From a checkpoint of a small transformer trained on Wikipedia: attention and MLP in parallel.
Each number is 128 + 24 x the weight over its row's rms, rounded and kept within 0 to 255. Layers, rows and columns count from 0. Numbers have three digits each. The size before them is the row's rms in percent of the matrix's.

# layer 3 MLP up, 1536x384, rms 0.165, rows 1275-1347, columns 192-287
104:124155159127135157148137127151064101104085153111105111105113112124082126113132117106148119153128157134119140120112138129093134188133107122100163200113108141127151137074161146100117111135101134174170135156138164124122156119105145139121140098076150159112129094113130083143128081124116114130
104:159109115100155117104122134134143111126118110115149135156110101096135068151176098119208143161154129116164105129128108146157122166090098122165093170121150133110148088098046132138088168127114122128123133090112106103129106110128110127115146145106135121136120160116125142131121093107179121146
090:103146136138165100111137151115095107160159117097173119122098097120148121144094152142109130131138191099116133107113088087184148124112122127173210127109160158090143128124107113192145150094111142077117142080127136145078203165110104116143096158150154171139118156120166134138110080118136136106
098:123133111131100113151086112105151130139137160164102122151124133115096150128179162121139122125149117157077107119112124127111157151142088136150092112138171125100147148143174116147058149122124110118126144112117150131109102127127117134119139147132124139115144132161124142148172125129156143118
103:134121136149157085113115066089118129138155128133169154131106114120088134138097162105117107151152164159099108165186156130131147075140098148124131111139180136156109096135151126118167088131110132130183120123100125126131129136168134156084157146156175102142151102129125083139097115133131131131
097:091087102156147112119069087106169088158139138139106144131122129134118116120140099137116127173159099109128151120164089176071145126117128121119123143181152136132141130123131148099167087150140077136111121151126144159190082128133158134095110165157103163069091124135123142129140114099130160115
109:106187169098114154157102144123118130104127131122179126133125104172122149091188146111143136128146107136160149087142123110143062129087140142116090092106131131091151123112124140149124119112108162124076121059131126086123137111141134099140125114127095147108114145128142158114164126099177142102
102:182162175136129122063119135172130100103184111096111104105094092146152149121087132106090112080134172111144165093088102131154140131126131121106155117083131173135136141146144115122150142159122126133144134106156163106159137122115108124099113123119152143118059145102131056147143102128113166128
108:128123116104092108115134148113076102138121157101121144171143114150159136152112115179159118099122105078110109118144113114163092087144184113138160143094117095083138132113163131113141167092137139132161148099144138095133133145099158137148135167106098126095126118119103162131083137123133154095
096:115137117121133119168093111147129123118118103126180111125151112107139147107122109152109119057090144122136125157157132140119147125149118128105119088116151127171146091140084105120145160125131091146128161096091091110111102090171151142132125114174126065071133083106132122125128143108082113125
107:139151102096147129112136106125177117106142158100125087142119128143145101123098102083111106122110167148105125105105107124141134121096127123174140173105157173133137170142103149165182102102147099160103157123167162103119127122135161164136103128149118096143152102144109124077153124133140133064
092:115116104121117096134090124107067073083081158152084110120175076135132142113107116080109106136166123101109089147148153154134127137148118134147122146091128126151174096136135106140109096168130156109115110115147161105098053138105120140138091154157065169189093174134104096153103123123120117118
091:121162164161141151082093125138122144056134129095149132069123153106135147133112086178139097141107116145133103112159092138133088149116176115143119096066106140161116117134147158141164102119110082066117104135119121071099126124113075110114136147121038137112115103149110126101127154133093138114
094:133139099137107096124139129134149114115103101086136114077084145112106191140108128110138149094112118132106112135132157140101152095105151161083125112104139147127122152061131111136094111155130146145110103103153129118094106134147078156132130134121097153119131136085126139103107141138113178108
097:134167104123096118106110139148106129134100156119096146125142118183139121086127118088154169138140110146085112090110139101098125125153145114115111124143127150091099098132118134114160161125122139147144148161099142118095166124138052137105116138129133153110124147155166081124134123158123154167
098:134072117102151164136140082118135147147130111161128129109127124165158106101157163114121133133085152147099168141128159137147129111150082118128146087153171158129084116138122102137091087100097130105145157144120134155186124172174150145110121101143142080125159136134081151138132182129076134111
106:142156090132108124101138111129098118128128152180133114149162126122143140120120129095153177133113154088137162093107134159110139150120140149110096133169116103110151111153138175110143162120128124094099130133085162106124125136123158102112170113119098127136132121109126134129127163131117165147
122:111074119138089150157188092123120114143136119111125153138125126126094085163108122138150139142111142092153119121155105128136093105134086169171110147155119117099178086133153095156083115115141145122084091099060106139128123129148151126129158082111117145144118134116129160125119110111124118078
105:138113093100104190148137151128100133178142158163145079135155147124148163122134131125119146150138151143122137110114147116117118123171104132122151103137145160109124149129115146098117103121183129147150093125142145111148162164096131136117103111135103144115147175191116107129093139101105109138
106:126119113125109161143149142080151157085147156098146105127187155142095111153151126121147122136093103095109159139107118121164111146128105093155129131129103118129164112105147132148112153137135148140117121104108106108118141133123131074142092140154178123090132085152124073165164136156122131107
103:099106123128124153124107137120129131154135154134139100135086094207126115105156117124102147140131134122139142140187172113137075152157111125098155126116150136099106134145180130138096118142120093102081080103187119147128102132154102136153092130149127133103129107133103142181084108111110152157
086:115122086144156101133092131149103115088152104148119136164129129113128154148139088127131163114135117150090163134126118105123155095137157124116124095115102104094104155109110160128149115127092119125144128119091109117141115108110097126093136173131163131156179141173117096143143122092132162106
104:129145081140140154127138124068120140107133092143142121115166131113127129181114078166118105103105122106119163141182092144157176107128118135157141123081140131133165138141128128103177176153114160102148168137125119158105077133097112153150172136134098099117133136118125131099143119142102141130
096:115157167154166178145147139149121110164147134156122152079136090154117130146187125131085165095125125118134126142114114154162111136116130109136098152098092160121127128118129158145109178120125122148129115181142126149103136145190118117121137119118078130138109130105160134147125114098165114100
101:131117105115102136153138080130125157103145152144119166099117094138153150132139120141091115135147140122159110151154162165110168133138112104141141114129123140130082126100132124107104128130169134121193130130125090124131143115145120163168087199111148109160161155135090137105132130084149156172
114:141199086086124154130132181125054120189126120089123105129154159154142084100136118119137108141136163148146141123105157123100108145084105127095107175106124093119173137208151107128106116140140139107166133088112116151101156131122157124159096136112151163095139110195149111116142161095103095123
093:119177111126140158163192119106167139128130091086108117114123192150149124125091125096162119157115113136129111104102121121126157137178146131163132111093124082119137126145169141122111106121105167101142129127122038139089142119142092131128147140119127110138131128130164110152117125145138160131
090:113159124142133141120097093141076138129125109162125121126172142179152097081125137112144115099133095118128098151158072118144116136152154141095179144116153133126114135134145105118165111114116136173130135178136141152111156107127139100128139141140125139130115122153110159134143102096134138130
109:106139145106143073144127146123090128142085138157149155084143124085126112093100148113119121094125155098182149120096112137129132144116138130068168143173115111121169116124171120137107109111149111145124151119120168143168105098093106129142148165110096149145086123115164112072132122068170063161
095:130106123147147159158134133103136099109136081105109154096075147119147124115106131136096121077134088094128110121142086133161126104123128087104141093128112100096114120141118112166114121147100133123126099123114136126086121160123144139139081105158121096095134115117121144122123081121134154126
110:081120166088073075109109113119151147157112088102129126148135132102148087104085129088113111148134138145149159109112158173139161124157123108136140148123122139141146133146165179101142114144148134080110090128117118127115154101107169121118147098114109144097131147095137139166109126129129159182
089:146148095098134112147116133142108176163134122111105161167126176113140122129112153111130148153141109146128103117122097115127110142079091130116121178140175097119145141108127156147123123125103123125127136141152123139121098150130095100111180110096111125095126098081151127158117131072183069125
093:069170131159155138112186106095121149125068107103115129091108148143105138103181077134162118104137168130123126120146133163126158125136128118108099149148085154165156127146085137131116116087102104113127098153104132132117126166166099133148073119160178157103094107119133133152095104110114137176
101:139146133146074102156134115170125126129120108112159155097118146099127109112141126106127125121112156092136110102093096129098115078165115123092106132150107082172110107092144128117106152134107123105087128139090118100150147126133157164109120170176147095166126144128188121137122109136149125163
104:118101108152154136132128121128114161139131100150132129155140134151067124088121110139137122123131091121129071104114153148140161132091098148105134105132153104063095116128142133123109129128094161148095160132079156147127137133167086153111144124124128108121124140135105137154132137112099158166
100:091117136157153123159184144155113132166112122139133093154148137150132154114138145143134128143138103188100101130090117109142125145106112136123162129086110140094163172149088116096115076131124123131139104128115083151165128083134122122151073163147156143098120098109139140159126126157116129144
096:092096123118148145138131143123110082147164113121129120118151110118138145115172138173106118123129083125134112113125107163118135106129139141144136173169137113128137159115083121142111057117089093132119109101140092112128131134128080106113120103106113075145146146108137094139107093110111094169
108:117120153150123111126147130135172137129144128122089175130123126142127124130102091097166151113067113083129160119143134148135138094168149113139106123109159114165161142138140116188118088150120122106100153114110120125123141103143110120094135126135106140090132127095156099161168107131078100103
101:090170145096093183166114148132152153102138148111091134146098106156114154137124103141087111132088155154137140157176163110144162110148106168134114142099081120168097096149112113107101162128125123103107152137093137099149159148123132147182131117166135109116129123114118118112154109109141139142
100:135127126150123104121184098121106117149103142096093155106119105125127124148118148140182126164079133141114138111124149109146139158103122120099160130106145110162101094126141176126135112122123108115133138142125150114113093112154086105144128161130195148116142136151116101150122146134111158105
105:135145127141080119152102126113151112145106088150099127118131129095126123137147110116095129167115123119148147123120128154109147106080148125125120105096130140116094109157129159082154128144171140131106157125074117117157145116114111112125094150148115147109104087146140137129166166114179177132
095:142132133136131125091119081125158075121090166122140121100104083108103144137084080117157121112121108103124147120154182113134130120104137104152124152122117118130099084086161125145114146111138219124137114094046093156127165128157125121164137125119108145161137134095090139189134113093160127090
096:112127143109097111125152120107083139125135132144106162082111109112106133123074099110129133136133155126148112131161122149087085138090104134171114102119157095139122131113156120163100121120138184159133139181135148122132120132178152114113127155110089158160113173127126185082151097111107149113
094:164121110130126134128103161124115113126146156109131122115128075125124089115119099101129134122128089132141138149135114137139184180125143100115161161147128091110135101126132116132126130101141124133169120175097113132135111166130097121107161136160090090139133133130158135140087104101131171134
095:155112102130116143130118114138085109145110121134105133106109132127128171132119149072164109137117149133140140128125101165127129139132130132073163097130114142110144139115143106136153128161151118114118122148083131159105140093134161123164148133141099103143099136139135084165130115140135154180
101:123144131080130131134150085137125153144125126097119146131114139151098118086068119170142138101089127140154149132139116159125123111139120153154149162099124146110150092112077130096131167152125183119151078132095070133121142138143149144114135111084132132098162123158136105134146140136128144093
097:118115125112115113145139151112134163124140104139105120144132108122157095156132137092157128145146080114147109137132152119147161161076155145092164118154159115135135151151115175116162167104101138127133139140102111101138150114140134113149115174099165121105117128137124123129112176130129175115
100:145165139166113157168115111105127094151090117152155091133140129152142126145133117131126090086087157164110132136122133138088129114148087127129142178129140153114111134118154116111103148086144161128101151126108117125136137129141137111128116111113117113113122103117092154130094169116098121142
102:069116100153123130143156101116130117127101161127098123152078154156104119144140138092119121127087180126138136116153096144140142110146122134138120098174112182120146144116133106148113138135119120158153118102153119114093157145128088131145108086149124098159102135088137119136104116173149148116
111:112160112131096113124157164151095103125179110163138162125143121095142137139113107121147103094100133126134132111120114129090136138192138129126100149112132130153136150114154084103142129092138126108071121149116123148139123148163111158139119133144176104079103114091147201161147132130107141139
092:146155136112104158152076154100098130140131153088150171150153175153109158106138142148105149155150151148125129116112133129132154127158114112123127148088085097140136122099148127147174105076142131112150163165152128124146178146135101086117153147138139149121122113161136083143143142124124145121
091:155114111144131144141131098100117127141119164142149114128122117162112140152095135071151119108094131115154102119140121170121099116120137145101109129138104097109150085127125099117107120142123103176097133095102132099100079160129118123131118124170115129129123168149132118168112135113115153115
098:137118079161122125131167132106084135125133109096105133116125099148162109138132153072122140165129144136137115098115133129128116151093125171172157179148123168113121165117117114097170150112215109134131113107122133127136145139123130137157182132098105138111065140143129114165126100124146121123
104:058118082139099145164180161153087142163100113134100139165137133088145161073157083129128142149175152081161127121120146120156111193147149130152178152148112080161140156110098141148131134120153122136115135117150110114144115097141144144122101136169114123116110112109169157170110107129153103191
104:104115126121137130104129132125123085109138121125142102100162166165159129104141154084122104109139155132166125132039125127086102124141112113116129114139128117139128136127098117108141085149163104108162106141106107125168141115142125126154109154136096167137157182103119127102151155098120145123
098:102185129132092164177133147130108170148124137129141128120167149089131104156162112145142113135143091155165101105069127108126134119121103152156167068101137157139117119120144119101162116136123101106140124126131129107113113137158108132129149150140133108141177119121146108159110100101120124104
092:091110110153116105124126127113099084094066168136111121149125110141112126137129126146109104145128082111092156109100147143148160122137131121153177089079162132159124116158119109114123150124155153111139137119111144145163124139151135107104095127112154117094152148133135054113123154100125163144
105:146117124091129172179086129157129150138132124130134125119048092146140156108152136151133101112145078091152183078108094147098115085164112134116105130102089146126126122100142120112110133134121137102152118137106145127143104143099122118103113121102092081102098156087149135109138123117143105143
101:105098100103124116092139108109100130161145121148119159094145136151152125138140079158109175146115169112116147131137098123122100135103108098142125182099134115139120130131090117089161134149132143122079146142134150097144122147111106108120164123155154170116129140098153145135149131098125141217
103:137110088115122112138102129144130167173139123089104124131129112171146089162120148093145121097099106141136127147103120160151133120133123133176112132136118127089100179087182125104105141137118133108112127095084147146129141168127126118089129147137094077105115133108142117105140155124166104130
093:113099126155115107167124117134132172117156143149116122132116129142174154112134098104114137101136092130113169087081078119091171154133153128139078130132183133116147154187156098181141143102149103126138144178116102101147181156119096147105118127149149153130125103105180124121120165141109127111
104:083110161121112089116146145109159161142104138131105156109099129123079174140150135114152134139111100140140097163163110151126160123113088119100114150130131141118122128125147128187115109130148088111151129104096120164127090085144146146158088139158131099117127105129116123127065110124133139130
100:119147124076150089104117149145123130116109156127142114079116100102140110134124134117152147108116130115171141140176183167173130134103125097104113128171128113140157107118079102087150144124135100113101141112140129107107138094122109065157121122161116141086100122108142099107184082134133128108
106:144080120124098079114175121136138139145165116110104148125154106161139166104125173094151112130136070136154124157113134102109145112107146094101089131129129162149128110108148133128167160115139153086122160135126113147136138111153101110148147103111165144137143118071109176101110136097132167138
101:144119134158182118115139100121119119169099101167152119125162155156185139137147129114065098149132143100131144162164108112110139149107128121148100148148121172133124138129094135119117118158171131114112197135110073129127142118148135130098153176142093150099137119123137117117129093158125162137
103:124139142115150120164133161113167109098110138135121131149094120139137111113145132125094189132092114140104111179088144122113140139095154150148124091145128079134140124103194125157158128092154157125121120076114141105112098139163093121094112111129141120104111125113146096123092126118088104158
099:149101105087118169120173171141148119185130161126103132099168119159166143118144109105104117145156108150140133101117148110119137170112113133126147107075108173118153147117118121134149123116092128138180128127119125122105162126139103128115083103111127151139118120133131103148154120098116109134
102:159155138083139117151130131155083133128119165132131085134135119082108138124126128140137156120145106152152149128087136129123144111106129094133158154125137139084163134126172099127147126086115102166149123150105084103145127125148127131118132161096105100105168138112143125152156105150121099126
110:120146090124070136151111152116152155148127137122108139143157151133147117136104152128109151150128102135148136141145150130134142076157133155136185107113134155072082180109201160170154089178155082145121141138104135135166147156169158179154136143109124176152121115132096152103104143140130119144
108:099122114151139143116129133175128186112155094117130096154125097115124130170105103107124120151141136103084109124142169140106127078107120125105154134153112104161171068202089091117148091080128163116099158157099100136094146110141152189147158127154101146131103092118127193127125122132150149162
116:136148104157155124102151087103149120087135094098128101126065095152104117149148117180133153105139132120173144177175097099123141135140074107143107122118121153138113090092138098126081160140187186137086140113082139125097126137112142110126129145128153105144140166131116112129136190110121157140
097:095165134122150159112104135100111119145117101143137119147120107157149152080140128148143164125140136133129111112111139146160114103155111163105135124094158144183111157106126109140095102106121097124133133116087139146171153136083083137154115092080107168077137104149146133091140129112128160092
098:139151110129110085139127131146110135105137101126138100157113111160136128114095119158167109157106111155167106114169105120128095123107161097138120111098103132153162105120121160136100134126115141147135143112082111114135148173126111133123130127123151090139121136178071153150112179136135168144
# layer 3 MLP down (transposed), 1536x384, rms 0.164, rows 1275-1346, columns 192-287
102:154143123106143211130116128146121116128131114126106122118084163136079109121160160153120139130118125111114125135129111148137132106094130144128139190107070125153106096112121187092137110137150150108124167127167118136139112110081147117118089087083114145097142108115123094115132183131136144123
103:141140138111130106116156134126100169129134166147111104104108133090142115133111120107108078127138129134097136073132151143119109132129161134134143114126119104113143177123164126121139090079155069163133127089123133122100133129145144159113150129147125068123141072116107127134146125118080076101
093:076144162080127118140171133113181098124114131133117074162124127090158107133108107123148111130144128153130102153153128061148112137121135102147128109113115111127135134127129134175151162137116096090148127122161098097118121147120116145115145140145118144133141154125148091136125143084097136073
096:109112118102095172133172160112079119131071112133149158128165163141135154119113102121176102143146127130122136173138128115145097164115102129088176156118137096098119154115157151099144115122112138166124130136136136135132122132120105125107123096092102120093169100127174132140115126117148127137
090:139127143130106112132130129150126135118111119091131104150146129118149111143124082156160158096078081128149111130102091203129124172114128128105130140081146127135167140106080162146116104122142141080077129138167112130138156134123147115134103078137113128127145148124137148129132114179104110119
096:143101155130123142163097147142133102098132140120135120126154100109100099163158152116132138115130154099107164114156127150090095176171140101111105155135140091169108170127079144144157133157107093124117154131138112115117121129119148104128106134106139170114115207113158152124091123105127135148
106:113121169137147168153140127145152150089112096130094141116158062142148132117083147124169126118098144164113142136159135165113090145139148110125147180126124148135138138150128097092131170150127159113108098122138168132137123110130170159150122114125124146092150096144103130102112144121118113131
103:099108119148117133141134099155090108111133103133116103096123106138124166188159111088112121145130124128092090146129159099123130131162074168135104154121111104111134140147153129141135115157169135129134144118130134165147152133136104156135096156089104167126109141142155073103120115158101117120
099:123140139121186174148092162128163153150167123132159153107108127173119151107119136157112125120147134094168154157101123135128127181120116173159089118107101137129126111107110173153137121168099109141133057150105095140136133129144130118133161116107139104188089113141106156100119113105141126119
104:150163131160123124127152128145114109128117150144081107128134151102106131142122150153145130127103173138134133138151109127150179157095093126113128138091113133179151117137148100108116080101148113179138136121135145128166132120139111117143107105113132184129132140129124149157116140134141127100
092:076113147157108098085141149173089168143109131114110118126128135116133119134151139138140164133110115091106131113131148145107111148121091143128125089114116105108079111118102103093125161091096127128149135171127112170123144103146110094181144150138101155122166132149093115115155119143116120121
091:117112094086152146174170128183099173133143148134125144168104135142113092132124175128105132151119175086133132122110136076136134147122167157139112135140142114173139125167133106067124115121138111080113163101105138124114107136130134136117136141142136143107130111126088133095100141109156146115
103:100157151155142145128106132168122130160172076106140125134172114120122122133146168126136123115139117094107126129138177174108119146133145064133129149143143139080163165151129110142166136194087128113124105115099137166135141152130123097113105150091151127115126126116120119151144103164114140122
101:136118143075117137134149115141116144144132134160125113142093136183136189141191119137101099133117112103115162181101128121141170093102110141133120119145094124070072115147142128120094135137170120123158132101176141108114101151154172136143105195158120117126115110154119145140117121148146127133
105:127126202157136105132166161128159145135124128114134115098128084135135089154156141124093163112167186106151126127103088113149143098113120132164148171124108123113139090144082136095112099131117154155068105130195123137135123097104140142105130160104103142127132142122132130115111140138184123123
096:166135130098101157147128153133129115115170115101143105156146095126145105138137186152145116085136149135121109147113152167134099116121141147147115188102125137149112144085174150186123135141128132169135114126131141123138186097139111148149111150145145158132113128122130106118116145097157135141
099:132130148154141138130115131134123156136144135170146108162132151094108135164138179212151116131113145094136120109177086115139137106130116122124150133133124096180104077150090106116122136165164152092117105149138126154153104085079149160149145114128100149076123124155137119118134123078096105143
113:068126124092162158092123112163157177103149131136111134092086090127178120116114119105118134118143127078108148154147168110118134146106111083145138132122122097166135148132121137100113143109114120094125152113108161131172124148144106134133149147095133159147180159101148135126136159168132151079
102:128106131150140137173118141156090135114139121137154094123119137132083119126113155100117156125123169164093175123156116112125136131166132131162145098104179117107143096103110176180100135145086121109088179132119118125138128125138119135104097136131115124081156182140179152114101115127106093100
102:109150117078124118095150104116110116129110123102114111160131129139150131174141089092095096112096128177152132147129152103134133110133122116109126146090105109119130087136149158122084140145140162114137115151180163143109096160141127142080116145118123119130117159130151138116099125154109093152
100:123104157167130131062092139145119124117149151100163141106112151096133166105136116156142115103177129136136099121130112182128134122170130164123088117181134125137133108117124127115151152136092103148116139155113146086143162087108090142133145179089141138096150141131114058104138146154109118107
101:073097080105137104155121116120151134124136173081149140148117113168142119137161113179098135114133120136147132121093111085120168103093156174152162100068132119189163116117176113130150127120145125103121066127157089129170147130114130155119110126132128149147151126122131118155135097049099144166
102:128103092143117131078117183189123091111133117144100128110131117117107140102083139153161130128099120123102146134129132122093124151157176114149124152144122153116118124107142108121143161156125173130123105117074104136143156137114152148126133162189139174180113137153125151093143106144137120145
090:152115097116128155150137127127138144136095132149089114150112130149177140143130117117175184128121166122079112126080155173088124122121097117097094176156132144136142158112089144183126099095138144134179116127162125114110127121160143179128138133118142129132134154147118184138145117123143114163
103:144152123115160146119161108147118171145142104110164144108147147133114104114132127143122153182117107130139180116142109121115078148112149113116161149147129114124109086119158131121133122115130116091101094134132143139122113147118116117129137099108153119148086144187119145112122120096097110157
105:152138107158095173083150068144095176136119149122078130165108108121157156145140141111126122130135153144143155112123177076163162137125145139178116167117133107162085062139109112140095119118105103119141117133116117069146136124127099146126129146126153116185169126101113156099119143134134102118
108:099149113157094138169141143134155129150137117079097118111129165122122165163127120093132106185136103090102107087152132098118096130186176094105110120146128126138145127150135111125116154109142132052094145091122122152068127132131083158148088109156113104106115121128096109125108109113148120157
101:154126123109165091138146145102180073093150096133122112147099130155128133143116118099129141104133118140113135094139117107125148141111089162110104109158137139168123167170142101171122094148157157122136162116114129111095125110109174184094132140133101137148119119098165074134120131099106117118
098:136114091090175146060124125119164154124152104123091126077137113097153122122155073153144171131126110126109110114112131146164148130120156166083107153143143120123145090144062108149120141088112129134154141127138084166132131129124164135120112101151131133095151137148124115167112143139086135120
095:091161156107129141133136130122121137160097171146102143103165103112095146133150144148142141144191067136121152127092114100116136148155125131162152119150137120124168134149155175100142134130111114127101176134087114145122154100138149132165138134115097144175114131100092084126172158117114146123
088:149099100118098139165138141137094106108116160118155122082137158160124102153152127159142147132144148116098097119128141147107142134125160138158095148150124156112104181097123152172102123149098130182122118136122159160127134185127123151113129185093133138131141120139114126109107123147109133161
094:118122099100119153180124110121113130113114108133124113148119102119127105102161181162096130150124141128208150184126121107161094080118129108149126091106107087135138138085103105124138108134162156137124122127079147124205135097105135132130127173151083133138157135157107132150143119103106127122
098:131145137163095125149107103147137149166046120143080125159094130105134101095122132122143121113127156121123073112135131155120097105137099149090079145126129110114132095159146121110111172126091165086076107147195114145117137174102125112133078108121123116121115134141139127134114151103130105186
111:117113137109096154128133157125101141096100118118142145148106156159080110125131131147119117138121163144101133153117105117160138120147130143073114157138122138143121148147133096143149129135093113069128118123108128106089157122117151104116112152187125105131100106157149112124088119122143095111
103:143108141113132163139127124064151137121110148140133104135146123116142116183168164117131145089159132119151130147164149176094176128110121132135131134138127136155119135147120125117144106123125144073134137131110155147127136117160125154178117158121114090084078150127117147161135128167104114095
098:149117170084161103087100107095133163180175163134117114151157129100121128118127109131104146142140168089152098130096091100133139102127088132133138105146129147164146130132165161130132115121140168126085127081159124092125139154103094151106130130178107146152131139112124087183132139084138160098
102:106095104132133118183123120142126129116100123093125159113126154145116130138119106073101095117171183120126136132117116144122147134092115114125180133156131163115143103176090069124125130119112138130146081151123167160128146131173124131141097095133136074097129175140116139087123128112152154101
103:143108147152106174168102127101129174111137093140130126108129129127147139126142127136159117132150117096105139141139103123097114120156150106162172138126163133122114114111099153102122086093166167131121162154132096131167136129126134125126120110167144190111089066137090090117133117116139111123
101:157106150161159144116124135120148087135123104136137132135117147115137126169122134177141190168102111120116136149127093122130134122124107119106126142077165117133141121127122120094154108153100094123105138135114122103111096155094117149091151140170114171101111110127139153126090139136171126166
104:140099086109104119140175102132164134151161110187108090139114143146143146111105093140101143152144099116116099105116177153117153135129132081125151110100123146107126141100107072121117145137113150118092154086169171133140157149180138127117128112144108103115092112151106135080094096117119093145
106:183114140121091127171101158145139125105138101151122126135127114128118103159105142167144143141140083093130110174158121125111110110116130147103113128137121122144110092120132129129138156131076175116128155097097096112113113119119120155140118148139096106102122129134173120112121178089132122132
104:115110110127133138140146089123104122113091142140080167135167146137128125162113135133179105139071091147131128144102155138146172100137146144125161098138122169113140114146139181153135128164106140127118103108146125172103142122148101151134048084109109093094133112155134105163123176138110110094
108:147154111070100084149176130105115194148153109169118151127114136166120157106139094121138118124153108124141153111128124116121080087136109139160157150140110139165144129122119065131125128106104128132094146109097161107155111164151138064103139143140072109145097132147129136114149123131129085105
095:110141112112179122160106154115113137111125105094133139153156161108141103092153125132157128161135124117125117069170155103161126119177148153099146090144111134110087146144120100126163118132142103089102143147151142144115117119130104107140091155136109163093189134091087119127160154149112135117
103:121096132134164126106119139098148090089089134077122106102101120105139138116139122095131154134081124116147083105141131109115102110114131088166163124101130101113113149066118104104104103116116167143116121105116117178129066120129140123099098091137135148119098093135109127104101118134174162141
100:141133136105111100169142150138114112077121131114103081128102098167145140171166167136154143150151139136173108170126113136092139171147097142118136098155116128068130154137153155086146106113125117169119166093132100090155156151104126137103135156148117114114102188077134111124140115105169084095
097:138158119130136139147112136095144159137136080115164072087139121086152132099146128112114135159122117133088091132108127157130091073150133125148107129132166116103179114107132090160114150109139133170117159114103108134186183155150147131096134147150102090103081127108085130093127092153116157152
096:150134153114189116093143123089094115093104137161093126105115099092161121129132116140164181176135121100111148129139111105183130078131124139118096129090127128148097123110107097114091140145137103118072124139158116095111113204081139131127076154138114159113158123115165118105131157134109147118
102:109132099159164098131167121181109145142074097128156165125140103100119102126153131132148114150125119140159121131124141132145090098146091120158104136129157137124131139099131117106105181105063144107107133142142086088124169184111122123127175135151106149109105111157138105105180089137142144137
101:142149153138104124119141080146130136111086098116137124141088149153136160117143124119167116108107116114122140159113103149147087146131133107145106151128101136098120124155127120129116102123134116156135124111139142133158095122134153135175120136137147171125154131092133113181074125086098137133
096:150104127153116159149108143128099158126142115158138108133093175150127142098114092133139124128105151116128132124094129092138150116116073126101103127108106122134132104111099131121106181125141124171160117147125142156146111133132126150135146166128149076105097117136127120080121164137088102129
094:103166140131134121099118146103086165106142078104111144144168110170121137151131098147105103109094118084159176175117119093149169161203098125117082094108139107182114133121114127153091121125118152111161115163113121111124115154103073127118148131148099113129100152122087128136177110062140115127
093:150141086104147135128122141126119111096167161079152163145137116129142105142145081137149161138163162101109123079143084170178117095117112143138102086140114195119161103183119111173127141130119107082072103114089139094134129085113137165121140112104122112125141129115124124111142148090118172105
104:140108140105146140097107125123127119119125121128089136104115145139119116099133118084121150101115150144142104125129108110088159123110119163103144118107099124123153133138109097108116118116106114141125116133063158130094108125112090134111151127076140110080120125123125113127140150091156191141
098:094092145155134129178120125159160094154157124093152141106116128168139139171123134124129133122119161112092172117122110111142138125092097107111140141111150130149130129102131106128148141175159145148130142086093138103108120145130117115104099131140162154167124130135068108145100136154117178134
091:171144153145159170084123137094167153141129133123118095132115135118146111178117126108147184143110140127133120153109139228102121125092098131165143146173094144105110073091104106109137126113134137138137131125145138128143158150146165093133116131120118119123091087171133117108148118155143083133
098:159105134087091122096134093103140142120139155105101138179153074148140109145147101118110116157135136126094133157106100138115129129150153116140165104120130174106152090175083157157125128110136152126110127120125154131084125065140148144107101091070127107124085100134145113143103158146133142135
095:117104169096137136076159139075149144095122088129109142140143143153115141136102164159104122123121155121112076097151166128165131144140166128104154104148167155147132118135113119095117133122123093120142129103139128169121128117155118166166129104138136157112128106096080166139118152134126170131
084:162127103138111115138126100105154155155140141120138137137088128156135136107142176121101086115170135115109110171145130103123109141103111108131154102081144141165139128081098161104140143096154137118119097132157141131147156129117136202119111122156163141104128120119155131101124174129186146106
101:138130112129129129115104125152162120139107140109140149155164166134141095188103108126098131128085076163092120126149123122087129123153150101104148180179122119119086084116126147101134143127128172135120128130180114161145112161132169128113136091089167123094141150154135103143140132134146128166
098:105134111142132107150108131123141111131112138118121121137130101143129148083127094158123164107160189127153126115083108076137125151129103187134097132133124104131112125166139099134151092135176089112130104072145156128118110113076134144132106125151123128166154070129118169102163142136142121161
105:170182142144143144109128140145126125127127130179135169125170127145133137116112108118108104112071113154137129097172112134141116125163124142144103142133139140127118164113131139110126107100108145124145145133156123063125106123097090145057129132126133180116113143127114135094181130114101145152
100:138156130108126122155100122162148135171094090140154127122101136140105136133146108144145143130141123111117120133134133145113108150155123114096132163184134110161119140128109127122114128143126115089126119170086142141129127093101122115108120119123115147126125143079139144146184143099179161120
104:159125132146145118152132120132087116120148145174172121129139118173141166149104170155166127116108168104147160138098095102139075139104144145116131123130093093153074107117134161132132092083171145118149122135182122108125143156149115177140087149077138138138146116112092126140146163097146150123
101:096080114092137108152143151164150113098131123112092153106156096147127142148135138134113150134162147132112076136140104112126135146117124162147091169142121149131113116129141118111073143122126150092101158147114106123099131165129081133144123077133123118114149144117126079053107132112083092098
100:147143161105079133091141146110095088141135140115118137154141141100101137102088129142119105130136131157150115112122136134116131166149171137083127112077164127118115144143114106108096121144123125139130121192125138116174130108097127137155122146129083126121111138135127113077124130134133111132
098:134115115129162144150141110103105162111136118135159134158101126133160147140150138119115087174121115129123127132116118117148131130128101115110165145136104142082099119149117080120134130158135145108131146151136127132154101128112120096109134135140165085089135109160133120149100113115114113150
105:128159168124107171114143119137164185132135132119156115128134078136104163140106127131093079095144092106128135153145153094139108122101139111157082110125110082120134131141118132127123121126132161135088136133134145119116112145089121120124146119123108119126126099131114079169104168135126130146
106:130130151166112134129107106100155140116148157108130124152147110129137104106157110141112110181106168102079108094151156121123095143146149174131155107130124161137099115154134111089154105112138146115138141110158160118164139138128144130149131142123135093149156120116119114087084102142106104148
109:159129137101081128139084123103145137107115105120101122108152134147124154149142108135122135095142101095154120103097149112123157127148123143166113151120143142127157155128121125093139135168097151149159137105114119115156099127097158102123121088104090093126139151177133132121066138146108157114
107:127093110113142138075123150110153126133096091149099126094154105087161123142109142110150167129091171176151077169150126114141095142114146134138086141118127175126177127135120189090105135105122101115121160113151137127127101151126156150173123127142139130114106130132193171167128102146129138147
101:132133149117147139093170159123141141129150139123114124135103162097128143117164118163158187124121096154121142143108154122150105104107101150089156105144124137147139156122094138124110182126118090109132152172093194157129149105129127128138155135083103152097147102180121116131140155116156167084